Weights of a small transformer language model.
Size: MLP 320 SwiGLU, vocabulary 1877, 2.14M parameters.
Training: a variant of SOAP for these matrices, 94M tokens.
Each number is 50 + 10 x the weight over its row's rms, rounded and kept within 0 to 99. Layers, rows and columns count from 0. The size before them is the row's rms in percent of the matrix's.

# layer 3 attention output, 128x128, rms 0.0746, rows 0-108, columns 64-127
103:62 60 55 33 53 36 62 60 50 54 38 44 35 37 56 41 58 56 55 41 52 49 34 62 50 25 63 44 56 44 59 43 50 48 52 56 47 66 52 33 45 45 51 67 63 78 59 62 54 46 35 41 64 52 49 52 35 49 67 42 40 62 47 62
095:47 44 57 70 45 57 48 50 36 41 54 49 48 49 56 44 49 48 48 43 60 58 47 48 44 55 50 52 38 21 62 40 55 29 40 46 49 44 44 58 56 49 48 51 48 60 26 56 44 60 49 51 60 64 36 54 54 40 59 47 28 51 53 46
105:33 38 60 42 54 50 47 43 47 55 43 65 51 56 36 41 57 44 53 50 57 44 65 52 76 46 47 44 46 37 53 58 54 49 50 48 41 51 37 55 51 37 32 63 60 41 51 49 62 25 59 53 49 43 57 47 57 44 51 47 45 16 38 44
102:50 54 60 51 42 52 54 63 53 26 52 40 67 49 54 45 68 68 55 49 53 53 62 55 52 50 55 40 48 54 49 60 57 41 56 47 62 54 47 55 42 62 28 52 42 33 36 47 69 44 65 44 63 55 58 34 72 44 55 51 44 54 74 40
099:60 49 41 63 37 54 51 58 51 50 58 54 43 63 51 54 75 50 36 55 73 38 43 58 56 56 49 53 34 64 57 51 45 19 52 54 49 48 40 41 43 34 44 69 49 37 52 69 53 46 53 47 52 37 46 51 29 41 76 60 34 63 41 41
102:28 57 43 29 57 50 57 49 59 64 46 77 43 46 51 63 33 54 52 52 43 45 42 56 58 76 50 76 28 35 57 49 51 39 58 53 50 50 41 69 43 44 65 42 58 43 45 52 42 48 60 48 60 42 55 55 50 45 40 53 67 60 47 31
086:39 61 54 48 41 57 30 78 48 61 76 44 52 39 61 39 57 42 47 53 49 39 71 65 37 49 51 37 53 47 43 31 43 56 47 51 45 50 77 47 69 61 42 45 39 42 58 52 26 43 51 56 59 44 36 54 67 48 39 54 53 41 59 39
092:42 57 56 37 71 65 63 61 58 72 56 68 58 67 50 62 46 51 53 57 60 44 52 43 67 30 36 46 50 62 52 59 56 53 46 57 54 47 62 45 53 32 62 62 43 39 68 64 60 43 39 36 71 58 49 53 37 54 37 52 44 66 57 58
119:42 44 52 45 53 46 51 65 45 56 64 42 44 43 30 48 54 45 77 50 44 71 48 65 42 51 39 53 46 41 50 51 53 35 57 56 47 58 40 27 56 80 68 39 33 65 47 55 64 51 53 57 50 49 48 49 41 42 49 51 44 49 53 46
100:54 60 65 50 60 48 48 42 56 59 45 40 47 47 56 53 47 45 46 34 50 38 82 53 54 54 60 30 44 49 57 62 62 62 63 62 41 49 51 46 47 63 61 56 49 50 59 56 70 47 58 60 49 51 51 44 58 46 61 35 56 55 41 51
088:32 51 43 44 47 56 57 51 49 46 55 47 27 58 53 52 54 48 60 58 52 44 38 42 49 41 63 51 45 56 48 65 44 56 53 32 61 55 64 51 46 59 59 45 54 47 63 42 46 50 48 55 52 56 53 69 62 59 51 49 78 56 38 45
085:46 57 43 44 69 57 38 41 56 54 54 56 57 64 26 44 48 56 54 66 49 45 39 44 40 55 51 50 43 25 50 50 59 48 59 37 49 39 49 51 36 64 64 61 64 46 71 68 51 52 44 44 38 48 53 53 47 44 40 56 51 43 37 47
108:38 64 50 61 50 57 43 44 32 45 54 53 46 57 47 69 37 57 46 48 72 51 62 52 60 40 56 49 48 57 45 57 51 46 67 26 42 68 40 44 33 54 59 54 54 54 45 59 51 38 51 37 41 53 43 53 39 46 61 59 63 46 39 73
096:68 57 48 61 35 58 41 43 52 57 60 33 34 45 40 42 52 45 48 43 42 60 64 48 30 55 64 66 60 52 58 58 54 40 36 48 29 61 49 51 65 27 63 48 50 43 45 37 47 45 30 46 56 44 39 56 51 53 54 34 57 45 43 69
089:66 65 57 64 46 64 68 48 35 51 48 78 73 52 57 56 64 49 53 36 38 44 59 44 30 58 51 52 55 51 64 54 61 44 43 44 48 50 64 49 69 42 43 43 49 52 39 46 47 53 36 45 55 54 50 45 54 41 67 62 54 57 55 27
102:32 50 37 54 54 46 47 34 23 53 52 39 49 50 55 60 29 50 31 58 39 52 44 22 58 52 50 64 58 48 52 39 48 55 65 56 43 47 37 57 57 36 58 69 42 39 54 43 48 41 44 53 43 38 41 62 53 65 41 35 66 49 58 52
095:44 52 58 54 42 47 61 46 45 47 57 58 54 41 57 51 47 42 58 47 63 47 55 82 45 68 63 64 52 60 38 44 43 43 51 59 47 38 51 57 63 56 51 27 44 59 39 49 60 52 72 50 51 79 45 65 53 35 61 39 46 49 52 55
103:37 37 39 53 62 47 40 32 32 58 55 49 54 32 47 47 61 79 35 57 53 47 54 50 40 30 48 44 52 52 46 34 63 37 46 44 51 44 42 46 49 61 49 44 59 54 61 56 49 55 37 61 33 53 62 44 31 59 35 61 60 54 36 55
109:57 35 54 38 52 42 57 42 46 50 61 71 43 42 67 51 57 43 33 39 45 36 55 44 47 65 64 51 46 37 63 53 31 40 48 61 64 39 52 32 36 51 64 47 52 73 43 46 60 34 32 55 67 40 48 51 38 63 31 59 52 45 67 48
107:56 58 34 61 57 44 60 54 63 58 35 45 56 51 61 60 41 53 49 50 66 52 64 42 43 33 73 46 56 66 55 73 62 37 45 48 47 53 60 49 57 22 36 40 68 47 47 56 37 64 68 50 54 59 48 57 58 39 41 55 62 62 59 47
092:52 46 42 46 56 46 45 54 42 43 62 52 40 54 42 30 59 35 50 39 46 61 40 38 34 65 42 54 52 54 38 46 61 41 44 53 53 52 63 56 46 46 36 56 45 44 28 33 59 74 67 41 47 60 64 50 53 46 32 50 68 38 36 52
112:56 62 41 43 44 69 51 35 39 50 48 39 48 55 43 56 52 61 48 39 53 56 64 40 49 50 62 39 57 55 57 39 32 68 58 52 59 24 67 44 36 59 47 51 48 54 47 45 35 38 43 35 30 43 45 28 55 62 48 51 60 47 41 73
087:59 59 49 40 54 77 39 47 24 49 54 36 70 50 44 70 43 63 37 29 51 56 47 34 48 40 46 50 64 50 52 36 62 55 71 54 31 60 53 58 50 49 49 51 54 55 43 52 52 51 53 53 52 46 41 35 57 40 54 55 56 54 57 63
094:51 37 48 45 46 50 42 41 41 51 55 55 60 67 30 43 55 40 53 63 50 50 46 65 41 41 48 44 52 47 48 53 52 45 37 58 51 49 42 50 46 53 38 46 35 46 71 39 47 60 44 47 70 50 56 41 52 37 49 63 49 48 54 57
097:47 36 44 42 58 46 47 27 51 75 40 58 44 46 41 55 46 61 53 35 35 67 42 39 39 49 57 36 37 22 49 43 43 61 47 45 43 63 49 52 45 52 32 59 39 43 54 38 63 47 57 41 55 46 53 45 27 59 49 42 50 43 48 56
099:57 48 55 45 61 62 51 50 57 65 59 52 37 37 59 61 66 52 45 40 36 45 49 49 52 57 48 47 46 46 50 56 39 45 31 49 40 48 50 37 47 69 30 59 55 54 35 49 35 54 31 53 39 40 62 45 60 46 40 65 63 28 55 59
097:67 47 40 56 51 36 51 73 54 50 56 42 52 49 42 47 37 59 37 47 49 32 71 45 44 54 62 59 46 52 74 55 43 47 51 52 62 42 56 52 48 69 38 50 48 59 54 39 69 42 56 62 45 54 52 56 36 43 41 37 56 45 37 54
104:46 49 46 54 56 79 36 48 54 71 58 56 39 32 44 51 47 48 46 56 58 55 37 60 52 49 52 41 70 57 37 41 42 54 67 35 55 60 67 36 39 51 53 53 64 48 69 59 69 54 72 63 51 32 30 57 43 58 45 66 34 43 59 49
093:56 58 80 40 56 78 65 32 41 55 61 60 33 48 50 44 66 52 52 44 50 44 50 49 62 57 49 41 64 56 64 54 51 48 88 61 54 38 53 57 34 54 41 64 48 52 71 54 38 54 53 56 61 36 39 24 50 50 53 57 48 49 54 46
095:52 50 56 53 53 66 45 43 56 59 39 45 78 56 42 39 50 40 62 48 46 71 56 53 51 46 59 49 69 47 58 50 59 50 56 49 33 51 56 53 64 61 50 41 41 44 43 26 44 35 26 62 57 59 73 56 57 66 43 70 59 33 44 47
100:53 55 68 32 49 39 67 29 36 46 50 58 49 31 45 65 44 49 56 51 57 51 53 43 58 50 47 40 44 36 48 42 54 45 61 59 69 50 67 43 48 46 48 36 54 77 51 67 57 43 38 52 52 52 47 54 41 44 44 58 32 46 39 57
093:58 59 49 44 38 49 47 53 57 53 60 57 47 39 38 22 49 37 47 49 70 48 29 66 30 46 58 40 53 46 63 35 42 64 51 57 62 57 63 45 56 70 53 44 67 58 52 39 57 40 64 57 31 33 55 62 64 58 70 64 53 47 47 69
100:52 53 39 54 49 60 32 57 32 55 58 37 45 47 32 52 41 68 45 48 37 45 53 47 43 59 53 39 44 81 41 76 54 31 55 72 48 62 56 51 48 58 47 50 43 48 55 48 28 50 60 43 57 57 63 54 33 55 49 61 40 45 49 68
103:46 41 55 48 54 70 53 53 56 60 41 44 63 65 40 51 34 40 51 51 40 43 62 40 40 53 60 43 16 51 45 55 55 46 59 40 54 51 58 45 37 66 54 41 70 60 55 51 45 50 48 66 45 58 44 52 65 47 55 55 45 36 53 54
097:62 39 64 60 41 53 54 60 55 66 48 42 70 50 53 43 60 55 52 24 59 34 52 53 52 44 50 63 40 49 45 70 58 47 52 67 61 53 46 57 43 62 45 44 55 38 35 56 69 45 58 54 43 51 56 54 53 57 43 50 64 56 62 69
103:56 58 57 39 32 54 72 35 51 60 70 52 57 50 56 50 40 48 45 51 63 40 59 58 36 43 76 50 69 52 64 42 42 36 41 47 56 44 58 38 54 57 61 62 45 70 50 42 55 39 60 47 50 18 57 41 63 50 50 34 54 54 47 52
086:65 53 39 42 59 44 59 46 52 46 50 51 48 49 52 64 49 52 56 62 40 60 34 53 67 53 48 59 50 59 72 51 48 52 45 36 62 44 48 50 54 50 23 43 46 49 51 56 57 38 41 49 52 54 67 66 57 53 55 37 35 55 58 58
092:50 48 68 46 59 63 51 57 47 37 35 42 40 68 48 40 64 36 59 32 44 43 43 58 56 54 38 49 58 60 50 59 37 59 44 45 42 46 50 60 49 48 58 37 58 45 46 52 64 44 55 44 42 53 36 30 60 46 63 46 65 47 50 43
096:16 41 33 62 48 46 55 42 49 55 33 58 57 54 51 42 73 40 46 65 54 52 46 48 55 63 40 45 46 31 28 51 50 55 49 40 35 71 53 54 48 53 58 52 42 53 61 37 56 60 37 57 53 67 59 48 55 49 45 52 49 46 51 34
088:57 45 56 61 33 50 50 26 48 57 67 67 50 51 45 40 52 47 48 45 39 43 55 49 41 44 66 48 55 56 66 45 47 45 45 62 57 37 47 54 52 50 48 57 47 49 46 54 38 60 56 51 66 57 48 53 66 48 70 44 41 62 37 26
103:60 52 39 38 48 41 50 50 73 41 65 42 54 34 54 58 61 62 59 57 63 54 38 68 45 58 49 61 51 59 47 53 67 75 57 52 49 72 50 46 59 40 51 49 54 55 49 49 55 50 27 39 55 46 63 46 41 63 47 37 60 38 62 54
092:48 66 62 71 46 58 65 53 53 38 54 63 39 47 64 61 71 63 56 32 39 59 57 65 52 44 62 51 38 32 52 48 38 52 36 44 59 66 50 31 43 39 47 53 55 47 61 55 44 63 57 47 48 52 40 45 71 41 62 37 70 51 55 54
095:62 32 69 52 49 57 58 67 53 40 57 52 60 52 51 59 59 56 55 60 61 58 52 56 54 60 51 50 54 57 66 34 56 34 64 48 60 49 51 30 42 24 52 47 71 28 48 50 55 49 50 51 50 62 65 45 44 52 42 30 77 58 59 57
108:35 46 44 49 49 60 47 58 60 34 38 49 62 41 61 36 58 43 35 45 68 56 45 52 47 72 38 76 47 39 51 44 51 35 46 60 58 45 39 31 37 50 60 51 43 53 68 38 56 48 57 45 58 32 39 43 55 53 53 45 49 31 67 60
103:47 52 50 64 55 45 46 60 65 61 67 44 57 49 51 45 50 55 43 65 58 48 45 47 55 43 40 41 74 29 68 30 65 33 64 63 50 70 49 64 33 42 49 49 48 62 45 72 36 53 55 42 39 58 39 52 51 45 57 29 49 35 47 55
096:41 48 61 54 60 42 56 55 62 62 54 43 53 37 38 71 48 49 43 47 44 48 55 45 65 45 56 56 53 30 36 60 53 32 38 41 50 43 39 63 67 59 57 44 26 53 53 63 47 31 49 47 44 51 59 52 55 60 47 51 54 47 27 45
088:38 50 50 38 58 43 48 47 42 54 39 60 36 40 41 52 64 37 35 44 41 54 34 47 50 73 71 41 47 66 49 54 48 58 68 40 43 47 53 56 60 41 53 64 51 52 45 33 51 52 67 56 54 46 54 44 45 56 60 43 42 51 44 51
107:54 57 38 49 51 38 45 46 41 52 32 54 39 44 54 30 61 34 66 68 44 49 67 43 36 45 50 39 37 58 44 49 56 57 43 43 52 59 34 53 70 44 50 50 51 55 40 43 57 51 44 36 57 61 57 49 56 51 49 65 38 31 47 58
087:53 67 52 56 47 42 40 39 46 47 38 61 57 55 59 49 51 56 61 46 54 33 48 72 48 51 61 41 50 56 47 60 39 45 62 45 65 58 50 50 49 57 45 45 43 48 74 45 65 54 63 26 70 49 55 42 45 34 39 49 35 60 45 45
103:48 32 36 54 41 66 38 45 35 45 69 60 61 38 51 52 54 73 50 45 47 51 43 45 46 42 62 38 50 64 47 52 49 51 55 55 36 45 56 55 46 62 48 49 46 41 50 42 41 55 48 52 42 33 48 62 42 50 42 59 38 56 44 51
090:60 54 44 50 46 44 59 45 53 54 57 44 56 39 53 52 41 29 68 54 43 58 48 44 59 58 57 45 58 73 36 34 43 64 58 37 61 53 74 59 57 50 60 56 49 59 47 43 79 65 52 52 34 38 52 42 59 46 45 42 47 62 52 58
103:59 41 46 46 50 31 36 40 55 71 65 47 50 52 51 42 36 41 43 48 59 69 53 47 46 44 62 43 56 44 32 38 59 56 50 52 54 68 62 70 55 51 53 45 45 53 54 39 44 39 42 52 63 50 60 45 48 50 40 54 60 50 51 46
101:62 55 52 47 54 54 57 31 61 45 29 47 57 62 53 51 65 42 44 48 67 46 51 58 58 45 43 65 52 60 39 48 33 48 44 43 48 33 37 48 54 58 62 69 41 30 59 55 40 53 48 58 47 70 57 73 39 56 37 61 37 37 62 68
108:60 32 56 37 53 47 42 48 45 56 62 53 48 63 72 57 72 41 57 52 45 38 49 61 25 54 56 57 54 24 58 47 57 42 41 46 43 59 66 55 45 60 57 48 61 62 52 29 53 45 39 73 36 49 57 60 44 66 42 51 49 48 54 54
105:56 41 52 46 50 51 39 35 35 39 49 33 80 57 53 71 48 49 54 67 44 36 43 57 38 56 68 49 48 47 55 55 40 51 40 46 57 40 28 39 49 47 47 60 31 44 58 53 58 51 56 45 30 36 51 54 48 43 54 55 56 56 55 55
104:58 47 40 58 54 67 32 50 52 42 49 44 66 41 44 54 34 22 47 45 53 41 41 57 36 53 39 46 59 35 50 59 49 44 72 50 48 52 50 43 41 49 55 53 66 42 52 46 45 45 45 53 49 52 55 56 63 59 48 40 67 69 56 67
102:31 32 36 48 52 54 28 56 34 58 57 40 54 67 41 58 54 48 56 51 57 34 68 61 56 61 41 51 62 55 42 46 54 64 57 57 52 44 34 43 51 52 49 72 73 45 56 47 37 68 61 45 58 35 59 53 54 52 39 44 57 55 61 56
111:57 41 42 41 34 35 65 43 51 43 54 49 66 54 37 25 44 67 35 58 52 53 57 51 48 31 48 49 49 47 42 43 32 50 50 61 46 34 39 31 50 58 58 54 44 57 57 58 62 38 53 57 44 46 61 46 74 59 35 62 76 53 55 52
107:31 39 50 52 36 43 51 57 48 65 41 52 42 62 56 48 52 50 48 58 48 48 56 44 53 39 61 49 46 46 46 53 47 35 41 34 60 36 48 45 52 38 55 53 47 65 49 50 51 39 43 50 43 34 67 36 60 50 52 54 51 48 67 59
094:37 46 56 51 38 43 46 69 49 22 45 43 37 50 54 37 47 43 34 60 47 51 64 43 68 50 56 45 32 41 51 70 59 55 59 55 58 46 58 61 70 47 53 51 59 49 59 34 40 47 35 58 40 53 45 53 58 62 52 46 61 48 50 39
093:39 44 57 69 57 60 51 39 50 41 67 27 34 55 52 46 67 53 54 57 49 46 62 50 46 46 24 59 48 40 51 41 41 63 41 59 61 65 49 32 50 35 49 54 48 52 34 50 30 60 52 40 45 48 53 34 37 57 35 49 52 42 67 64
103:44 54 51 51 42 31 38 62 51 50 49 56 59 46 55 54 56 44 44 61 32 47 27 36 47 53 41 58 41 50 49 51 42 42 36 45 72 56 53 65 39 51 31 39 47 51 65 51 52 47 27 63 31 60 52 53 60 43 56 53 34 47 52 64
112:48 49 46 59 57 31 42 52 48 50 44 51 37 46 36 44 53 58 61 53 48 54 45 46 46 56 52 48 59 54 37 58 43 39 55 63 51 55 45 58 39 51 40 58 43 51 55 42 41 34 52 41 32 41 61 39 46 38 47 39 41 67 45 67
098:43 54 59 30 39 46 41 43 37 58 58 47 43 34 64 35 37 58 22 67 52 44 52 34 44 50 44 47 43 46 58 45 41 42 69 46 60 42 68 48 48 49 39 72 56 42 45 58 53 54 55 66 34 65 48 68 48 60 36 40 66 51 45 62
102:45 56 39 51 48 35 48 64 55 46 55 58 62 45 60 66 26 52 56 57 31 68 44 44 69 60 59 48 56 55 56 61 61 52 52 23 52 53 36 27 41 61 52 47 57 57 63 35 38 64 54 58 43 42 49 52 35 50 56 59 54 62 60 55
110:44 62 51 39 61 45 44 46 34 29 44 55 40 50 48 48 45 46 38 47 43 28 54 57 49 47 66 56 39 43 32 42 46 62 52 51 49 54 50 58 44 51 61 46 38 47 42 56 39 64 37 35 54 41 47 43 60 55 42 58 59 56 62 52
105:43 56 50 50 78 59 41 44 40 56 51 56 64 53 43 51 56 40 55 55 64 40 52 49 54 56 40 51 44 59 63 33 43 50 54 30 34 76 40 52 45 63 56 50 61 54 57 49 45 56 47 55 40 57 31 55 57 44 65 27 44 55 46 37
109:50 51 38 43 49 34 46 36 40 67 71 51 62 46 61 50 40 39 54 46 56 43 45 47 54 45 41 55 60 47 42 35 34 58 36 55 40 64 40 47 53 41 60 47 58 35 62 46 24 49 45 54 56 56 54 56 50 46 47 56 71 43 58 68
110:64 46 31 60 47 42 42 53 53 66 50 53 48 32 58 47 46 51 63 46 43 58 71 55 45 47 65 44 42 46 51 30 49 35 33 51 46 52 66 23 58 53 40 27 60 39 46 36 45 60 65 51 55 47 55 43 48 36 49 60 45 69 55 52
102:61 44 58 40 74 35 39 49 60 60 29 57 60 69 43 48 57 30 58 62 53 51 29 45 59 61 53 40 55 68 36 32 50 57 36 51 59 37 49 39 45 50 49 49 44 57 41 41 59 61 52 62 53 62 55 59 40 53 51 57 45 49 48 44
092:55 45 28 38 49 60 31 39 51 62 44 54 57 66 38 57 44 65 59 65 59 63 39 51 46 67 46 39 48 55 44 53 48 40 65 52 55 30 38 49 58 59 59 63 57 58 47 51 45 40 37 66 34 53 38 53 57 64 57 54 52 54 50 60
100:70 46 41 41 51 29 64 48 52 37 48 43 55 46 61 55 33 58 53 60 49 54 59 52 35 29 55 51 53 42 45 54 35 40 46 71 61 50 57 62 56 36 31 54 48 55 51 38 56 46 56 59 46 51 57 80 48 49 51 50 60 39 57 38
105:39 51 49 38 41 41 52 55 64 59 64 61 72 42 50 45 55 51 57 67 37 62 46 39 47 48 53 43 24 30 36 63 55 60 63 53 54 65 46 67 56 40 50 35 53 40 44 55 59 43 58 41 23 48 58 48 49 57 43 53 55 61 41 38
091:45 54 48 61 38 57 41 48 49 54 63 37 47 60 62 52 41 61 69 55 44 77 39 40 40 56 48 34 49 43 47 40 70 52 53 52 32 45 43 64 41 55 55 64 54 28 49 53 54 50 44 36 69 51 45 57 61 52 39 69 58 42 47 57
089:61 39 50 54 53 47 46 30 52 47 47 38 41 48 41 46 39 51 63 52 49 55 59 58 36 74 57 52 73 41 46 44 50 41 37 53 41 41 54 53 57 64 41 50 31 54 56 50 46 49 47 55 69 55 58 36 52 37 49 43 32 68 37 64
086:44 40 54 43 58 52 46 45 31 63 53 40 51 54 24 70 42 54 42 41 52 55 68 46 57 46 75 52 35 58 61 58 37 51 43 31 42 57 60 42 41 32 68 63 48 40 66 38 63 46 44 67 57 45 57 67 57 50 62 42 66 45 55 54
101:54 52 22 43 56 49 46 45 68 43 52 39 45 48 54 45 28 34 60 47 60 50 31 62 38 55 62 54 55 57 56 40 42 49 59 57 36 47 53 54 49 49 39 45 68 46 29 50 47 56 41 55 65 51 71 44 51 54 39 53 44 57 50 38
104:63 45 43 47 61 40 75 33 44 54 54 47 36 43 50 57 54 36 41 39 49 34 66 37 53 58 68 48 56 46 53 49 51 59 54 39 55 56 60 35 60 54 59 46 48 34 59 54 56 59 40 31 47 43 29 65 43 59 47 34 65 45 57 35
117:54 32 71 63 43 57 60 47 58 53 50 47 44 60 51 49 68 38 57 43 43 55 54 45 53 68 49 49 41 55 64 57 38 34 60 54 55 48 60 56 54 48 56 70 62 52 41 61 51 58 47 51 55 51 48 56 56 55 45 47 55 52 50 44
106:40 42 49 45 42 47 51 44 55 36 61 49 56 47 49 58 54 44 31 48 51 60 33 38 59 52 52 47 66 54 63 59 38 52 42 52 40 60 33 56 56 51 57 45 57 49 47 47 44 66 73 43 41 34 60 44 60 66 60 66 31 48 55 62
096:42 61 45 49 53 39 49 42 63 53 53 33 59 57 61 56 53 54 60 43 38 67 49 44 48 57 50 49 54 61 58 48 59 57 31 66 48 75 51 39 44 46 32 56 76 39 49 67 39 53 55 31 60 50 39 43 28 49 52 39 42 51 54 41
114:52 75 53 42 58 35 51 58 47 58 42 45 42 66 61 45 46 43 51 43 46 47 47 56 67 71 58 50 60 62 66 45 30 63 54 61 40 35 56 49 47 34 52 62 55 50 28 57 64 43 29 64 40 54 56 61 66 46 60 53 59 52 44 57
119:36 52 53 52 58 44 52 64 66 52 45 44 40 49 66 54 65 46 67 48 41 58 40 52 48 45 41 53 61 61 36 61 46 50 43 40 46 57 35 40 30 45 62 47 36 33 71 49 39 71 44 42 55 57 62 60 36 49 63 44 37 49 58 50
104:36 67 33 43 42 60 62 37 63 43 61 57 66 52 52 54 56 64 54 73 56 56 58 44 31 31 46 42 50 46 61 39 47 27 64 58 48 44 43 59 42 62 23 48 40 60 43 57 64 59 52 47 54 51 43 48 63 60 42 58 60 58 43 59
098:71 43 57 69 70 28 61 77 64 47 62 43 62 57 51 51 63 43 46 45 67 48 54 62 38 43 69 41 43 40 42 53 31 61 55 42 43 52 44 51 63 48 52 50 61 38 43 54 35 66 51 43 50 46 51 65 45 61 38 40 49 49 28 60
093:47 46 63 67 52 55 47 57 36 44 36 50 54 70 50 48 40 39 64 43 59 58 55 69 53 61 48 50 52 53 53 55 51 43 62 49 61 29 47 40 58 32 40 24 58 48 68 41 49 48 54 53 58 32 54 43 53 39 39 20 53 50 40 52
111:40 41 47 36 43 51 54 28 44 50 44 58 41 34 51 45 47 46 59 48 39 46 46 48 56 43 41 36 41 45 54 39 63 37 35 51 54 46 61 46 45 46 56 52 52 36 61 43 34 45 40 45 46 70 39 53 46 74 47 39 54 43 54 60
096:58 50 53 65 52 52 53 48 65 62 42 48 40 43 46 47 56 52 43 47 58 49 61 42 32 58 49 44 55 50 45 41 34 54 60 60 37 54 48 68 56 44 48 50 57 30 55 47 55 46 49 55 54 58 48 58 70 51 40 58 52 51 54 44
099:55 65 58 43 55 64 48 44 41 44 44 56 51 53 59 49 57 56 35 43 42 39 49 56 49 53 70 47 47 38 42 34 48 53 28 50 36 52 40 48 53 66 52 59 49 46 39 45 50 39 31 50 59 43 26 50 33 43 44 47 63 56 51 51
100:49 45 61 71 43 57 56 50 53 33 62 47 56 47 49 64 41 57 30 52 53 54 52 35 28 56 56 60 33 35 49 72 54 48 55 37 38 55 46 51 53 46 54 49 80 42 36 48 37 55 61 42 48 61 57 43 59 59 51 51 50 51 64 54
109:45 54 25 57 22 60 61 57 50 53 54 47 58 42 64 61 48 34 51 56 55 55 61 65 44 56 50 33 45 41 53 39 57 31 67 38 41 57 56 42 51 51 32 45 49 53 67 61 55 55 34 47 47 47 59 48 49 43 55 48 46 48 53 32
097:63 64 47 58 50 48 57 38 48 27 61 36 45 48 67 43 45 50 58 54 50 59 61 42 63 49 53 62 52 51 35 87 45 42 55 39 46 63 48 44 41 57 46 44 57 49 31 57 57 49 53 47 50 49 45 53 61 51 38 38 39 33 64 47
096:36 55 61 50 38 53 54 63 46 38 43 54 43 40 58 38 46 55 39 53 51 40 43 38 61 62 40 45 34 62 42 67 45 42 24 49 53 51 38 29 30 51 52 48 48 54 42 46 64 44 55 43 69 31 62 56 47 57 68 26 64 50 60 47
097:50 44 52 34 52 48 47 54 55 49 42 60 56 52 47 48 54 40 55 40 45 53 39 65 38 55 44 68 61 78 56 65 33 45 43 49 49 47 41 44 38 57 44 47 54 31 38 52 62 39 57 46 54 49 67 36 48 36 49 46 55 48 51 54
095:50 67 53 66 43 44 52 45 47 67 30 46 44 70 44 56 59 51 68 39 49 47 64 32 45 39 40 48 48 35 55 45 49 58 21 46 55 57 49 62 48 52 39 53 31 44 59 46 55 20 37 40 63 60 60 46 40 50 43 46 60 57 48 53
105:27 53 45 69 62 52 55 49 60 52 45 59 61 52 48 58 42 45 40 59 45 49 41 23 57 46 50 48 52 55 33 48 44 60 54 55 74 53 37 52 36 65 42 48 48 60 40 59 52 65 49 46 62 48 40 51 42 40 76 37 72 62 50 48
103:52 44 61 57 44 25 65 32 26 56 46 59 49 45 47 45 49 51 50 50 57 60 48 57 47 48 45 49 35 52 50 49 42 36 52 40 49 48 55 64 38 76 51 66 30 41 53 58 49 60 56 48 73 53 58 38 52 59 30 40 38 63 32 44
095:49 46 50 54 54 31 24 38 42 51 53 46 68 51 58 39 41 31 60 31 44 44 57 44 43 43 44 58 59 50 56 46 45 48 60 45 46 41 49 44 52 38 59 40 55 48 61 48 43 35 61 62 61 48 54 46 49 45 46 68 48 61 68 61
103:55 40 46 43 50 44 27 52 59 56 50 60 53 54 63 53 64 30 67 44 51 56 52 49 26 50 57 47 48 51 64 51 55 40 54 46 58 38 54 48 54 45 61 43 46 42 78 57 33 65 49 65 67 68 49 48 38 47 48 42 66 69 57 50
093:42 37 57 44 51 18 41 46 55 49 42 45 51 59 63 41 35 46 51 50 67 43 49 39 46 59 65 47 49 59 58 41 67 48 44 37 61 60 64 57 43 42 39 43 55 59 40 63 56 56 63 39 49 61 44 44 68 48 51 52 73 56 54 47
090:53 52 50 45 66 59 41 49 46 55 51 45 40 26 48 51 49 63 38 55 39 51 39 41 36 41 30 41 56 58 39 34 39 37 40 58 59 42 69 42 39 57 66 44 43 51 52 55 51 55 54 67 56 51 69 53 56 45 44 52 43 47 40 42
102:40 42 67 50 57 63 38 52 36 60 54 33 41 40 46 67 40 44 51 57 54 45 36 59 34 47 57 41 42 55 35 41 46 52 38 50 37 62 45 57 50 47 52 51 68 54 42 45 45 60 62 43 67 49 46 45 35 37 42 67 55 65 43 50
097:43 42 24 44 55 35 35 36 34 59 47 48 36 53 61 40 55 42 48 33 60 39 30 40 56 49 52 51 41 55 35 53 45 48 57 42 35 36 40 38 38 51 45 52 58 62 56 40 60 58 52 58 41 41 58 46 52 57 52 36 34 39 65 64
098:56 35 62 41 41 38 46 52 62 52 49 50 54 62 58 68 56 59 47 44 64 58 35 66 47 39 29 60 39 59 55 53 64 50 63 50 52 57 52 39 53 58 45 16 47 63 60 54 50 65 50 41 52 51 37 64 49 48 53 56 47 41 46 47
109:55 55 58 44 51 55 57 51 57 48 46 47 52 46 38 66 63 36 49 47 40 49 43 44 55 51 45 57 48 76 40 24 36 57 53 49 36 45 54 33 51 54 43 39 53 50 46 35 47 49 62 50 43 53 40 48 51 58 43 68 64 75 51 57
105:56 44 49 44 55 51 62 53 34 47 55 38 32 43 61 40 61 49 47 47 69 53 47 43 36 47 46 37 56 22 61 58 65 36 44 51 45 40 54 57 40 60 50 50 65 59 30 33 52 39 64 53 48 41 40 53 72 69 47 33 50 47 37 53
093:45 54 42 64 28 33 55 63 50 53 55 85 49 57 40 56 62 54 62 39 60 65 55 40 69 54 67 54 49 58 59 52 58 51 64 71 49 36 69 50 52 53 47 50 59 54 71 43 44 45 55 54 42 47 51 53 45 51 59 52 49 47 58 53
100:51 46 47 58 69 45 47 54 47 45 66 46 52 44 53 29 45 41 63 46 48 40 77 43 51 38 64 48 48 64 50 38 38 60 48 28 46 52 33 52 53 26 51 39 48 63 43 48 36 46 46 40 51 27 51 48 45 58 48 48 37 55 42 44
099:47 42 45 45 55 73 31 44 53 46 30 53 37 51 54 48 47 52 35 61 58 68 49 57 40 64 63 48 51 54 46 59 60 33 60 60 43 65 52 44 42 37 72 47 48 57 70 46 43 33 58 53 46 52 37 50 48 52 53 60 50 57 62 59